config.yaml
n_head: 3
parallel_block: false
init: "uniform"
train_tokens: 241500000
Each number is 50 + 15 x the weight over its row's rms, rounded and kept within 0 to 99. Layers, rows and columns count from 0. The size before them is the row's rms in percent of the matrix's.

# layer 5 MLP down (transposed), 768x192, rms 0.143, rows 102-138, columns 64-127
093:33 46 69 40 48 54 59 58 32 49 36 68 28 65 78 59 62 46 32 53 26 55 65 60 52 52 58 43 24 39 50 80 45 56 60 29 40 45 47 52 73 36 64 26 33 45 57 57 45 51 52 25 26 56 48 49 40 80 63 43 34 60 43 74
094:53 62 55 55 73 60 52 39 48 29 41 79 44 65 80 35 45 22 72 49 37 46 37 99 43 63 58 30 26 78 64 48 43 51 35 82 59 28 55 56 33 31 58 38 42 35 55 56 59 74 41 58 51 50 26 67 62 53 69 77 76 52 75 52
101:48 43 42 40 82 46 57 65 67 55 63 57 44 80 55 38 54 53 77 57 55 51 57 44 48 49 58 40 68 25 34 74 48 40 46 33 49 57 47 42 49 34 33 38 40 58 55 60 32 34 26 61 16 40 54 23 52 67 24 55 59 44 36 50
099:53 79 59 71 60 44 32 61 49 52 53 50 72 51 30 45 44 47 72 57 37 35 32 37 59 49 23 51 56 81 51 69 29 47 67 60 51 55 32 41 32 49 65 58 42 51 44 35 33 52 51 47 99 41 72 50 47 18 66 74 70 59 76 32
101:68 29 41 45 50 28 29 57 49 60 38 40 51 55 48 64 50 24 46 37 73 50 44 91 45 55 36 31 35 51 36 40 34 76 62 39 59 57 52 64 41 69 48 44 70 62 49 50 10 51 70 46 57 56 49 23 56 48 51 55 48 60 53 49
100:48 61 74 46 64 40 62 23 41 52 62 58 37 69 57 48 34 58 58 58 43 35 41 41 44 60 51 42 80 58 58 56 41 70 48 39 48 30 49 38 58 51 45 67 57 58 55 27 77 69 61 39 55 56 62 50 32 43 46 66 75 50 64 61
106:48 70 70 71 54 64 56 50 64 48 67 45 64 34 41 56 13 19 19 55 41 48 70 49 58 07 31 54 55 38 70 40 29 80 64 69 60 47 63 53 42 56 37 58 73 73 44 54 61 42 68 57 31 25 30 37 76 40 87 32 31 50 74 54
098:48 57 26 47 60 39 41 70 52 67 62 78 42 62 51 41 74 21 38 36 52 42 81 85 50 66 37 45 35 58 55 71 59 43 60 33 55 47 50 58 45 33 47 41 44 68 66 67 55 28 52 45 42 27 44 50 54 82 52 17 47 32 74 68
110:33 31 70 33 53 52 52 69 35 61 69 53 36 47 39 54 33 23 41 62 55 43 45 60 40 63 53 61 49 47 71 34 40 45 68 46 69 63 30 53 74 15 63 40 45 47 40 61 23 59 47 55 54 76 48 50 37 93 76 61 49 73 32 81
096:76 75 59 52 47 19 41 48 22 46 55 36 59 17 55 44 41 57 52 73 44 27 57 83 39 51 55 43 50 35 58 35 33 71 50 17 66 39 53 47 61 65 29 57 72 36 36 53 37 64 58 50 58 44 45 50 60 25 67 51 38 40 85 27
099:60 62 61 48 51 66 48 48 44 23 76 35 62 68 40 68 54 40 50 39 64 24 61 42 19 57 47 53 29 78 54 52 63 34 54 72 69 54 40 64 33 68 55 33 43 24 30 41 36 65 77 42 71 47 53 70 35 33 63 99 65 61 58 55
101:46 63 49 36 30 84 42 32 52 41 73 49 54 52 81 32 80 54 38 54 41 57 66 30 64 74 50 73 50 50 59 51 34 66 64 52 36 42 37 65 69 53 43 46 62 47 56 54 60 31 34 71 66 40 53 36 72 35 47 32 36 50 40 61
099:45 63 47 35 80 39 65 38 57 59 32 11 61 41 24 15 51 45 33 66 49 31 46 39 60 65 54 45 31 66 50 16 58 65 51 64 50 71 43 61 69 69 57 59 55 78 82 42 33 38 68 52 43 45 61 55 28 74 57 51 52 67 45 56
099:57 66 40 48 57 58 71 62 41 48 47 31 50 61 53 73 73 59 44 49 50 51 46 61 53 59 44 44 67 45 71 41 54 52 18 85 21 68 51 47 46 31 53 33 72 38 28 68 44 43 49 65 58 54 36 57 58 59 49 49 68 58 37 32
103:51 35 32 67 67 42 33 48 82 41 50 36 64 34 57 75 60 56 41 66 57 35 43 70 66 44 63 33 71 48 39 17 82 60 38 56 65 41 40 54 77 53 59 78 58 45 49 50 56 17 54 73 21 48 61 45 47 54 49 74 37 62 63 55
097:63 54 31 52 62 92 35 49 61 54 45 36 80 37 38 59 64 30 53 48 56 33 65 50 26 40 57 78 00 24 68 50 51 62 39 56 56 43 48 51 72 30 44 42 21 59 64 28 66 62 33 45 42 35 32 61 63 69 77 54 72 47 52 54
099:34 57 63 58 51 35 59 39 48 32 51 44 31 42 51 73 52 55 68 56 52 43 67 53 55 61 74 59 44 52 50 47 48 28 42 74 74 67 46 64 56 37 65 45 30 69 35 30 68 66 85 50 58 34 52 41 34 54 68 24 89 00 71 46
099:61 58 42 53 45 67 49 46 67 22 52 24 65 35 57 46 54 45 55 47 19 52 41 71 47 63 46 38 38 66 09 81 28 55 53 36 30 22 54 23 54 28 50 45 22 36 19 62 43 61 34 62 45 61 83 66 45 64 64 44 29 61 61 42
097:54 73 79 65 49 27 22 44 38 43 47 28 53 35 35 20 54 54 56 74 70 57 42 80 27 49 73 50 53 47 60 39 47 65 31 53 60 56 45 87 35 59 26 45 36 54 52 30 63 65 43 42 60 54 31 77 65 47 76 61 42 74 33 58
103:50 48 38 50 48 31 20 43 63 47 61 57 59 37 57 66 12 38 49 60 48 53 73 50 67 36 48 56 34 42 36 35 64 53 52 74 45 47 41 35 79 46 55 56 63 71 41 44 71 35 34 62 39 23 58 53 28 61 70 53 38 54 67 27
114:36 50 43 61 37 54 31 58 49 60 76 20 44 34 27 69 57 45 48 58 37 69 45 21 35 35 23 70 63 60 45 51 49 70 72 41 43 35 62 24 16 81 31 43 77 84 37 59 43 22 59 69 43 49 53 54 57 63 75 33 47 47 64 49
097:61 53 59 50 43 83 44 29 17 62 50 56 34 45 55 48 42 42 33 33 50 46 33 80 26 68 52 38 47 48 32 59 65 46 25 30 54 67 49 82 54 55 53 47 53 61 47 19 92 60 44 39 50 47 73 70 48 75 10 59 45 61 41 44
102:45 57 43 49 39 70 78 50 68 37 56 39 49 60 52 42 25 50 73 57 59 63 19 49 85 62 33 43 46 30 77 49 56 73 35 23 27 42 73 64 86 70 41 41 59 49 34 22 43 56 17 66 58 38 43 39 65 30 55 15 56 26 60 66
100:42 50 52 23 39 49 39 23 72 40 67 74 44 24 52 72 46 61 43 42 27 71 33 58 33 60 49 81 61 65 50 40 32 49 59 46 73 41 27 46 38 50 59 38 41 80 69 43 56 60 41 60 53 76 68 62 54 27 42 54 49 76 47 44
101:56 53 63 40 58 34 46 44 63 52 61 64 48 58 44 46 47 85 41 75 51 58 32 67 48 50 47 56 49 65 36 41 51 80 46 42 62 51 49 56 65 66 83 37 63 40 67 56 48 90 41 46 30 99 43 30 50 75 56 53 31 54 51 55
100:45 33 86 52 50 50 63 29 66 16 67 65 58 58 24 43 41 71 41 60 60 40 53 42 37 51 28 56 16 30 47 47 54 37 54 44 34 50 30 73 56 54 47 48 66 63 40 47 17 75 84 31 60 81 60 56 49 43 68 41 57 70 51 30
098:52 40 37 62 50 42 61 48 26 51 57 44 38 40 44 92 48 41 47 64 32 45 30 58 39 48 39 57 40 42 64 63 54 76 50 22 39 36 82 75 40 32 42 37 44 54 25 42 36 55 63 47 46 27 30 43 59 45 65 45 75 47 39 77
098:38 72 43 45 47 33 70 80 32 46 60 42 52 42 40 77 53 52 45 41 46 27 62 51 39 86 32 85 58 64 46 66 51 47 40 56 54 43 53 64 68 44 45 63 44 58 42 48 38 65 51 38 83 90 59 29 55 30 45 50 38 37 54 24
099:51 33 48 34 33 41 60 66 50 56 50 54 35 26 25 40 14 42 45 43 36 34 67 80 62 43 55 34 48 43 70 51 69 27 48 35 50 25 44 56 65 57 54 53 58 53 68 65 28 62 55 44 26 39 54 32 59 60 57 41 59 47 75 48
101:57 48 54 60 77 40 76 57 66 38 30 66 72 48 48 40 27 32 66 45 57 25 50 81 61 70 76 23 62 63 46 50 42 66 41 16 41 40 59 56 49 47 48 54 52 30 64 68 24 48 65 43 77 70 71 57 57 57 38 67 66 61 42 52
097:48 51 52 55 69 26 61 18 75 20 59 58 42 37 75 74 36 47 41 46 37 62 47 34 56 52 72 60 84 71 40 57 28 40 31 21 31 53 76 45 62 67 61 52 37 39 63 50 58 34 64 64 36 33 65 43 49 68 07 53 76 22 37 56
095:70 44 31 56 41 76 54 58 45 40 56 56 32 37 58 56 61 46 62 41 45 57 43 34 52 23 57 59 62 70 74 35 48 70 30 39 39 52 73 77 33 53 54 41 40 29 51 75 36 17 26 47 35 63 42 48 98 62 31 24 27 57 16 45
090:33 34 63 43 33 66 44 83 33 70 60 64 24 62 49 15 44 62 52 54 76 37 27 92 47 66 43 55 46 62 65 82 54 25 76 53 65 56 45 42 36 38 41 50 38 70 68 59 47 46 42 40 62 48 29 26 52 47 67 19 47 29 54 33
094:50 48 42 34 58 57 70 58 51 49 69 49 44 42 32 43 36 73 58 47 63 42 57 55 62 61 50 21 56 55 57 58 43 55 75 54 27 50 63 47 61 50 55 41 31 51 41 57 29 45 43 70 52 62 23 24 51 54 36 32 63 21 58 68
095:49 25 47 51 41 24 51 58 59 59 35 55 63 68 39 76 67 69 74 28 27 43 60 13 64 66 44 40 30 54 61 69 46 64 75 59 56 61 62 45 47 69 55 33 64 36 63 19 35 50 33 63 40 58 53 64 46 41 87 44 56 61 32 32
096:79 33 55 51 60 85 51 40 27 27 60 49 78 89 55 59 59 49 79 46 53 36 38 58 52 58 44 68 63 32 26 71 61 04 54 75 36 55 59 53 43 80 79 55 59 37 49 77 36 45 34 45 72 73 41 50 44 19 53 35 43 16 29 40
100:48 03 56 52 64 64 34 54 40 29 36 50 81 47 60 72 66 55 44 66 45 44 73 70 59 30 33 29 77 36 62 55 45 39 85 54 51 76 54 57 60 47 65 52 46 45 46 45 36 62 36 70 54 55 50 49 68 75 39 45 67 80 58 74
# layer 5 MLP gate, 768x192, rms 0.15, rows 103-138, columns 64-127
097:64 50 57 59 43 35 53 55 54 24 40 81 77 50 60 32 56 43 60 37 59 63 42 62 44 41 51 23 51 62 52 36 35 57 48 52 45 52 25 54 42 39 67 47 69 63 61 27 38 30 11 47 50 75 44 28 51 53 56 44 39 64 76 42
105:32 29 40 70 44 39 65 33 65 37 57 67 49 58 99 61 42 72 67 67 63 65 21 54 45 50 55 57 45 49 33 49 51 72 67 40 31 42 36 46 41 30 33 78 50 43 57 40 49 57 32 63 61 39 29 67 67 48 33 34 28 74 60 93
101:72 54 37 56 17 37 45 46 47 52 40 49 44 36 26 46 62 43 69 46 59 38 51 62 61 64 25 58 46 59 55 39 48 70 56 78 76 57 32 46 50 62 43 58 32 56 57 54 59 48 67 31 64 42 38 55 51 38 76 37 59 47 60 36
094:56 02 52 63 64 34 67 74 23 61 76 33 46 34 46 56 42 64 54 51 42 66 49 44 45 42 61 43 47 45 35 64 31 91 39 46 52 42 38 44 56 44 45 45 32 30 59 52 58 54 63 26 62 71 52 33 36 25 54 46 47 53 61 45
099:35 45 33 42 53 54 38 60 57 43 57 43 38 61 33 41 44 53 41 43 52 47 53 73 53 49 65 39 52 48 48 36 30 70 46 32 32 50 38 50 61 37 42 49 43 57 39 53 40 46 31 40 27 49 82 45 52 74 62 22 28 55 57 49
089:36 46 64 53 48 56 64 47 62 51 38 50 49 35 66 36 22 37 50 55 37 42 83 31 57 31 34 55 55 63 39 38 27 61 28 45 62 56 50 66 51 65 22 48 37 32 64 45 57 54 46 37 22 47 54 27 77 51 75 45 48 54 34 64
103:29 54 38 74 68 33 56 50 72 71 83 29 67 65 43 69 58 88 54 06 66 73 90 46 42 26 43 70 38 40 45 38 57 53 57 40 59 60 60 38 44 39 54 27 45 59 42 55 37 52 62 28 44 32 52 57 49 94 49 21 30 74 53 48
107:68 37 61 44 49 46 57 68 78 43 56 63 58 04 38 45 31 50 54 57 26 24 50 45 65 61 36 71 51 32 57 74 43 38 51 51 72 34 31 75 62 30 54 63 47 54 44 51 52 77 65 27 58 54 42 44 62 92 47 32 29 52 56 32
106:34 80 60 29 46 38 57 59 51 50 70 33 63 63 46 29 70 58 55 40 48 49 68 43 45 70 53 39 43 58 48 43 60 43 42 34 64 40 56 31 26 44 51 82 12 34 56 72 30 48 86 64 36 47 53 72 57 45 69 66 58 18 51 53
095:67 36 53 65 47 70 63 45 42 37 49 52 55 34 60 50 49 71 45 22 42 65 42 44 55 47 58 37 54 50 56 37 43 27 36 53 56 68 58 48 89 50 43 82 65 57 40 43 60 53 35 27 41 69 41 60 78 51 45 40 59 62 55 28
101:31 52 57 52 53 38 78 40 48 51 35 72 67 67 73 38 49 54 56 72 25 83 41 10 77 49 40 53 25 37 34 56 18 32 58 50 56 48 44 72 49 63 58 48 53 48 44 59 63 34 53 28 36 28 70 49 56 51 48 46 57 45 39 40
108:47 93 75 33 71 26 43 23 47 47 46 35 43 48 66 04 64 54 62 72 43 59 58 54 43 36 53 46 44 73 38 34 29 66 65 36 35 66 47 67 73 72 41 81 56 67 67 30 57 37 48 59 28 37 62 47 55 57 59 50 28 23 63 38
103:86 38 34 71 65 41 53 24 64 49 31 43 58 36 37 38 45 43 48 46 51 50 46 41 44 44 57 57 44 43 21 29 82 70 67 44 61 39 55 51 68 48 25 75 29 68 89 46 38 66 47 23 62 68 56 26 37 74 60 22 30 50 68 51
100:50 46 70 40 58 78 34 40 27 77 45 74 46 40 49 51 40 51 51 58 40 74 51 61 51 53 26 67 36 39 34 30 32 38 55 49 46 49 59 48 85 67 62 20 43 45 59 62 49 32 77 61 61 45 91 67 39 57 47 42 77 65 59 44
093:45 55 32 36 18 66 26 59 69 57 22 47 51 51 72 47 23 56 71 58 54 43 78 26 42 31 74 52 27 68 51 38 58 57 61 61 17 43 55 43 63 61 27 46 16 53 56 58 28 57 71 58 40 46 46 11 52 39 48 55 58 44 75 59
101:40 34 66 36 57 67 36 74 30 47 48 56 52 39 44 48 62 73 51 50 29 66 76 44 43 97 22 32 66 66 51 50 39 28 53 36 47 43 31 51 33 37 46 35 52 48 55 45 26 53 69 20 35 46 39 61 68 60 40 67 41 34 38 53
099:29 60 38 69 63 44 47 50 21 46 44 61 44 73 32 74 53 29 75 60 57 53 39 61 43 79 38 25 60 48 53 32 38 59 57 37 48 56 44 57 43 36 45 23 50 41 42 63 40 77 61 57 34 50 21 57 66 72 46 45 17 59 51 38
096:37 78 58 80 36 67 66 52 39 56 44 62 60 71 54 76 61 52 55 55 54 68 59 25 26 64 13 55 50 67 39 59 66 73 40 43 45 61 42 58 24 47 47 35 51 40 36 38 36 21 81 30 50 72 37 72 58 46 64 44 43 23 54 58
098:53 33 48 65 58 36 27 54 66 50 62 70 43 64 55 67 41 53 55 62 38 65 63 61 73 61 88 71 42 55 54 36 58 51 50 62 38 56 05 66 44 38 55 44 72 43 31 35 68 54 48 69 19 62 26 40 45 69 51 51 42 52 58 32
104:38 36 38 67 97 46 52 28 63 30 21 41 76 51 55 37 64 53 62 46 63 48 56 37 37 54 40 34 17 43 27 74 60 44 45 78 88 43 71 47 58 43 56 49 35 31 49 42 49 62 68 69 63 49 48 33 68 76 35 69 54 36 34 26
110:60 56 36 45 56 74 53 78 43 59 26 57 50 41 56 39 75 57 75 66 47 44 56 40 54 69 64 56 23 25 45 58 59 34 37 61 47 35 50 60 66 33 37 43 47 41 54 37 17 76 60 38 56 42 37 72 65 40 09 32 54 64 47 36
101:35 44 59 22 36 32 56 49 47 58 45 71 68 54 57 50 59 62 49 30 43 47 65 38 41 50 43 16 46 39 40 39 60 38 54 40 44 74 00 45 66 63 62 36 68 50 38 71 62 33 33 51 58 59 28 46 46 55 32 70 78 38 52 51
101:73 60 65 39 72 35 49 32 08 43 63 54 73 30 48 40 45 62 46 84 41 60 76 54 51 53 53 65 39 46 42 74 61 60 33 60 43 36 09 74 69 25 82 45 40 44 46 46 53 68 24 63 57 50 68 52 51 66 27 51 53 43 51 57
098:69 84 68 33 53 57 34 48 50 55 45 60 43 76 48 58 67 59 18 65 33 39 38 92 48 63 67 43 58 45 28 55 24 59 58 51 60 33 41 33 43 47 74 37 45 45 56 44 51 42 29 46 70 60 54 36 25 41 71 45 45 23 85 44
102:63 63 36 00 71 34 39 51 42 80 41 48 39 36 38 38 81 25 54 67 58 55 67 50 59 57 58 23 87 43 48 56 47 48 28 62 58 44 50 71 63 48 35 25 77 38 78 63 49 41 52 41 68 44 63 32 46 63 47 45 46 57 57 52
106:46 32 79 47 52 60 61 33 52 70 30 66 34 48 49 56 44 50 63 58 30 50 48 69 55 66 31 61 80 68 55 55 53 39 77 41 24 46 47 74 53 64 61 53 31 58 38 36 68 43 48 51 72 61 69 20 55 27 40 48 59 56 66 71
096:81 49 54 32 48 77 26 63 71 61 48 28 54 29 66 68 45 44 37 55 41 48 58 78 56 26 77 60 17 66 35 23 54 28 44 61 68 58 78 65 31 64 43 63 61 39 28 30 55 56 60 40 29 58 66 64 58 59 32 63 41 40 47 47
099:59 54 37 26 34 41 38 43 57 31 40 53 31 39 49 40 60 52 29 47 24 34 03 43 81 52 44 38 77 91 54 50 36 42 47 17 75 57 52 50 36 40 50 27 59 33 47 63 53 40 53 32 49 48 40 49 52 71 59 36 45 50 51 40
096:59 55 68 66 26 38 71 69 46 49 15 53 41 78 36 40 45 55 74 28 39 55 42 43 64 52 60 47 49 57 44 44 46 73 36 44 38 40 47 87 11 43 39 40 28 41 56 33 28 44 65 13 43 59 57 65 42 50 51 55 49 56 40 72
106:69 37 75 50 54 53 60 69 50 60 49 27 27 34 52 72 43 57 44 72 52 57 78 45 47 44 39 65 53 56 55 41 74 39 61 52 48 63 44 52 41 41 56 35 76 51 30 41 46 40 35 43 51 33 29 17 39 56 50 59 65 68 53 34
105:33 47 64 33 29 75 46 47 49 48 59 87 45 26 34 38 65 43 42 30 41 47 42 80 65 70 83 54 58 55 50 72 33 66 49 72 65 56 51 50 67 78 44 33 60 65 63 30 31 38 63 14 68 54 43 79 54 50 52 40 65 57 67 46
107:70 80 38 38 41 63 63 36 55 61 58 41 59 53 68 64 74 47 55 52 47 40 43 57 37 34 64 68 56 53 57 62 25 43 60 50 62 68 59 60 42 50 52 16 33 59 55 42 27 35 56 63 21 63 55 69 30 68 40 31 68 44 45 27
096:74 83 44 57 40 62 46 47 39 41 44 61 55 51 46 58 44 50 40 37 77 73 57 56 46 59 82 50 48 48 63 59 41 57 66 55 48 83 41 15 72 43 29 77 67 44 60 47 96 47 46 37 23 57 66 63 34 39 84 47 35 63 59 47
094:47 40 63 19 40 69 64 45 60 74 52 30 65 41 45 53 55 43 45 62 56 54 33 49 43 40 65 32 43 63 65 36 80 63 58 48 43 61 54 62 48 31 99 91 45 43 42 52 58 39 51 28 67 57 35 50 45 60 33 55 33 71 74 65
100:30 40 31 32 69 25 36 55 65 33 57 34 41 67 17 80 54 61 53 43 44 79 48 27 50 60 36 47 71 38 36 60 64 48 25 72 78 30 43 39 69 71 51 40 61 26 47 59 27 25 59 38 41 32 67 45 21 52 55 53 35 37 60 66
100:72 53 46 38 36 64 70 40 67 24 40 49 60 84 33 46 35 68 51 44 55 31 37 69 67 67 34 43 49 52 45 51 72 33 67 57 65 56 67 82 64 43 41 50 65 25 36 68 48 32 34 43 76 34 65 27 44 72 31 56 59 43 29 53
# layer 5 MLP up, 768x192, rms 0.152, rows 103-138, columns 64-127
097:46 64 30 46 40 45 75 71 49 66 59 22 43 68 21 60 63 51 51 46 60 59 53 32 63 36 52 77 65 29 45 55 46 37 54 21 37 79 53 58 60 34 57 43 37 63 72 82 74 37 80 49 29 39 52 07 68 39 34 52 47 54 44 63
098:50 60 83 62 55 58 46 60 59 55 45 40 77 47 41 60 68 41 51 59 45 50 49 30 64 45 46 46 50 72 38 50 69 57 26 33 55 65 47 68 69 55 73 30 74 65 43 45 45 44 46 38 38 62 24 47 52 41 84 46 43 30 57 48
098:48 66 41 78 62 39 60 36 52 40 33 52 67 27 46 45 84 72 32 64 52 60 49 35 61 47 50 58 54 34 32 34 55 33 70 39 49 52 87 35 39 57 39 39 30 41 55 13 58 69 67 73 34 45 62 40 44 45 48 52 45 37 29 60
096:26 85 35 42 59 59 30 35 34 70 49 32 49 64 68 52 61 53 68 36 39 72 52 46 32 75 50 54 70 54 64 55 64 45 47 85 40 65 31 36 46 30 70 49 46 45 43 49 59 61 46 32 73 46 56 51 50 66 25 46 42 38 68 44
093:67 50 71 61 39 57 49 31 62 54 64 69 49 45 32 49 67 38 44 48 52 25 74 62 53 75 61 32 46 21 67 10 64 55 45 55 44 35 62 67 64 50 32 42 49 46 57 56 30 26 45 47 35 41 65 36 65 68 33 40 43 32 49 40
086:49 45 54 39 69 55 46 56 56 51 20 51 49 70 54 54 98 49 66 44 34 58 42 50 72 71 66 49 20 28 59 72 69 37 46 58 55 27 57 62 69 64 63 41 29 43 54 68 49 64 31 49 61 65 70 66 48 52 38 40 22 61 38 10
084:55 71 61 45 00 57 53 28 54 30 48 81 50 58 49 45 57 19 58 54 34 36 48 73 44 52 56 61 46 39 67 52 49 45 71 57 53 34 74 48 67 47 53 51 62 59 59 49 60 44 62 40 39 77 55 58 96 47 39 48 59 19 53 62
112:71 09 64 68 31 47 29 69 48 73 57 63 56 02 17 53 40 33 56 42 10 51 34 50 39 71 54 72 48 51 64 61 24 41 55 52 63 35 50 62 60 32 41 31 39 51 60 39 45 83 40 47 57 36 56 35 53 64 44 55 45 59 55 51
101:27 41 26 47 68 76 32 55 62 47 59 27 31 69 42 53 53 36 24 32 47 58 86 43 40 35 36 50 43 56 35 53 76 38 42 85 56 63 39 20 50 32 71 40 55 55 67 51 64 42 33 52 58 58 62 52 45 68 50 47 66 62 23 62
104:47 33 15 48 41 35 51 27 47 72 36 41 58 40 86 37 62 23 49 52 43 69 18 40 45 47 50 55 58 08 41 57 46 53 25 54 22 57 44 52 53 22 39 65 29 42 53 20 46 33 54 50 37 16 55 33 47 69 54 33 38 42 72 24
104:66 60 37 50 54 18 56 68 46 69 53 60 68 19 78 60 65 99 35 42 45 42 59 19 37 23 32 50 27 48 57 43 78 34 56 57 49 21 34 55 47 51 61 69 42 31 66 58 58 51 51 17 54 73 79 59 45 57 56 43 34 27 71 37
105:44 31 64 42 75 38 46 42 19 25 41 48 53 66 58 27 48 47 61 57 42 51 31 50 45 41 44 31 44 63 36 35 42 61 72 34 53 44 47 41 60 82 59 42 41 33 69 57 84 59 70 69 45 45 73 44 51 41 60 25 58 63 46 64
099:71 41 61 33 48 57 39 37 37 22 66 56 59 67 45 67 64 37 49 28 51 35 47 55 38 62 59 74 44 52 58 45 42 52 62 33 70 59 64 71 66 41 38 44 77 56 50 28 64 53 51 38 50 41 48 22 37 34 58 62 09 56 33 56
102:52 24 27 40 43 81 57 48 52 44 40 48 50 47 62 10 30 61 48 62 46 55 31 54 60 09 44 77 29 47 26 23 40 55 40 46 67 50 50 43 36 74 55 18 33 48 45 48 48 80 44 26 52 88 56 59 50 45 81 53 81 63 52 59
098:43 62 71 68 36 27 52 49 33 61 68 60 40 54 90 66 50 60 56 55 43 44 37 37 59 53 53 14 78 62 47 42 49 64 61 52 38 37 46 35 35 31 68 60 64 40 35 80 50 30 93 41 65 35 63 62 67 53 30 44 34 50 69 54
102:46 53 60 84 57 70 38 29 51 71 54 40 58 34 57 59 52 45 48 25 41 33 62 60 58 46 48 65 74 69 53 53 34 53 00 56 18 51 56 59 73 56 53 45 75 54 54 36 37 74 74 46 13 45 36 55 66 75 42 65 27 56 26 60
101:51 62 24 54 66 39 71 61 56 75 51 48 38 50 41 67 75 65 21 45 77 44 69 32 63 68 47 50 65 71 66 63 71 35 43 50 46 51 44 57 67 44 67 60 66 47 65 50 41 60 50 47 36 60 21 42 43 47 58 39 60 58 20 80
100:62 66 57 37 57 66 47 45 46 36 60 30 62 71 36 54 32 32 62 66 54 51 68 41 68 57 47 50 57 70 43 42 72 71 57 52 30 45 56 28 53 53 39 52 73 39 65 51 40 43 53 56 18 44 62 47 18 48 57 67 50 41 72 39
096:61 56 70 85 56 41 40 62 79 38 44 54 53 26 46 34 52 43 66 58 49 58 38 39 55 67 54 64 61 46 41 39 36 64 42 63 31 54 62 40 52 59 16 28 34 53 42 41 37 48 34 85 13 40 23 53 71 39 55 29 47 65 58 74
106:82 33 99 55 54 17 50 31 45 53 51 63 50 65 50 54 21 45 19 66 60 58 50 50 73 36 49 32 54 72 35 45 31 42 44 50 41 41 38 48 30 14 66 57 56 37 61 47 31 48 41 17 69 36 46 51 37 54 60 56 43 26 59 56
112:56 00 65 72 40 54 25 54 64 38 42 61 25 33 39 42 52 43 57 42 38 57 52 45 72 56 58 64 58 50 68 57 72 62 73 34 63 79 53 61 34 55 46 56 67 61 40 51 72 63 42 57 51 51 50 20 61 53 59 54 59 41 55 43
095:24 41 82 58 87 64 51 42 69 28 53 28 43 26 58 27 65 32 77 47 67 34 60 43 26 58 83 39 55 58 54 66 31 54 42 49 53 69 42 57 21 23 20 56 57 65 70 50 48 43 77 33 35 23 17 52 57 47 41 49 72 54 32 53
096:46 73 39 32 71 31 58 67 45 52 61 42 56 45 39 17 33 64 32 58 43 29 76 67 59 41 51 27 47 58 85 29 72 49 52 53 49 51 75 55 71 66 77 61 39 34 83 44 64 29 55 51 30 46 25 55 40 61 59 39 40 16 52 50
090:61 29 50 65 45 48 83 27 61 50 17 62 52 46 51 48 56 60 21 46 60 41 53 50 45 50 62 44 37 63 47 54 65 74 47 45 36 19 88 65 44 62 13 59 34 53 57 52 47 44 63 68 61 41 70 55 35 55 38 41 37 51 53 31
097:62 64 35 62 35 18 56 48 53 78 17 49 80 54 63 65 53 53 48 21 32 36 56 72 56 60 58 46 23 68 39 41 41 65 26 66 42 52 26 44 43 59 59 44 58 77 54 40 83 43 40 71 40 43 46 64 53 46 46 43 25 43 60 55
096:70 33 30 43 42 45 65 57 50 48 32 60 48 59 56 40 48 52 61 39 74 57 65 55 47 62 61 37 35 68 39 59 68 35 35 61 52 63 37 15 48 20 82 29 51 40 47 43 72 62 26 35 65 61 36 73 51 40 63 46 33 64 65 65
098:54 31 26 67 49 43 58 53 66 54 31 52 39 44 77 47 51 18 43 84 62 83 73 59 22 43 46 00 65 40 44 49 55 68 74 27 58 48 42 25 51 45 56 55 55 51 36 61 56 57 16 54 24 46 39 46 75 84 65 28 77 62 54 83
098:76 75 42 46 58 61 20 34 47 61 35 58 30 54 38 51 50 62 82 80 60 72 10 50 33 52 31 77 25 43 48 56 40 47 49 57 40 63 45 53 59 51 69 23 50 59 67 28 63 54 63 48 64 53 65 58 16 72 38 46 61 59 43 37
092:57 39 59 13 39 60 37 33 47 49 44 51 51 43 55 43 45 52 57 54 67 52 74 26 33 44 25 69 51 60 51 62 49 46 62 73 47 62 14 55 40 42 65 53 57 45 35 36 49 63 51 53 49 22 31 37 53 59 37 68 51 42 40 27
104:28 49 33 38 80 60 51 53 24 68 49 46 61 56 55 36 52 24 55 56 52 65 26 68 40 45 44 49 37 44 63 38 47 51 48 75 57 50 63 42 42 50 35 53 91 57 43 64 55 56 30 37 66 81 51 48 23 53 18 56 41 56 41 41
106:52 65 76 32 87 39 88 78 64 50 60 57 41 29 58 60 50 52 85 52 19 35 43 43 64 52 72 48 49 61 38 45 44 54 66 73 49 60 63 70 41 59 46 24 52 36 56 55 40 53 52 55 26 54 68 63 19 62 62 48 50 33 66 33
096:69 35 43 79 83 44 46 33 54 35 24 36 22 37 45 48 44 30 41 29 27 62 57 83 23 59 30 54 27 48 50 34 56 69 40 72 59 44 57 62 36 40 43 35 44 36 39 64 28 68 46 39 50 32 73 68 48 34 35 78 47 62 55 41
102:31 47 59 68 42 38 59 50 54 74 54 41 74 59 46 49 66 49 60 46 47 44 65 16 39 25 30 63 34 40 56 49 42 61 53 48 54 44 82 82 47 63 64 47 40 33 27 71 51 50 55 59 34 52 72 44 59 39 47 48 31 71 28 52
096:41 39 30 57 33 60 48 33 32 40 39 65 43 35 54 26 42 33 24 88 49 42 43 27 49 71 55 58 40 57 39 42 45 48 77 32 62 57 37 51 54 46 28 44 33 66 57 73 50 39 48 24 76 41 48 08 78 36 42 59 70 63 52 66
101:56 47 52 48 36 76 49 49 39 83 50 45 15 37 44 60 62 38 42 27 40 55 49 34 55 70 60 39 57 58 47 62 40 60 37 59 61 70 00 40 40 51 64 33 48 52 71 26 36 74 41 46 57 30 50 56 34 41 61 45 58 76 57 46
099:38 99 19 42 50 55 53 82 44 57 68 69 40 38 23 65 58 70 63 45 47 26 65 48 46 46 18 67 40 50 46 52 71 39 44 36 45 54 32 54 24 33 57 73 71 54 77 52 39 52 46 39 57 53 35 47 53 41 31 54 56 39 48 24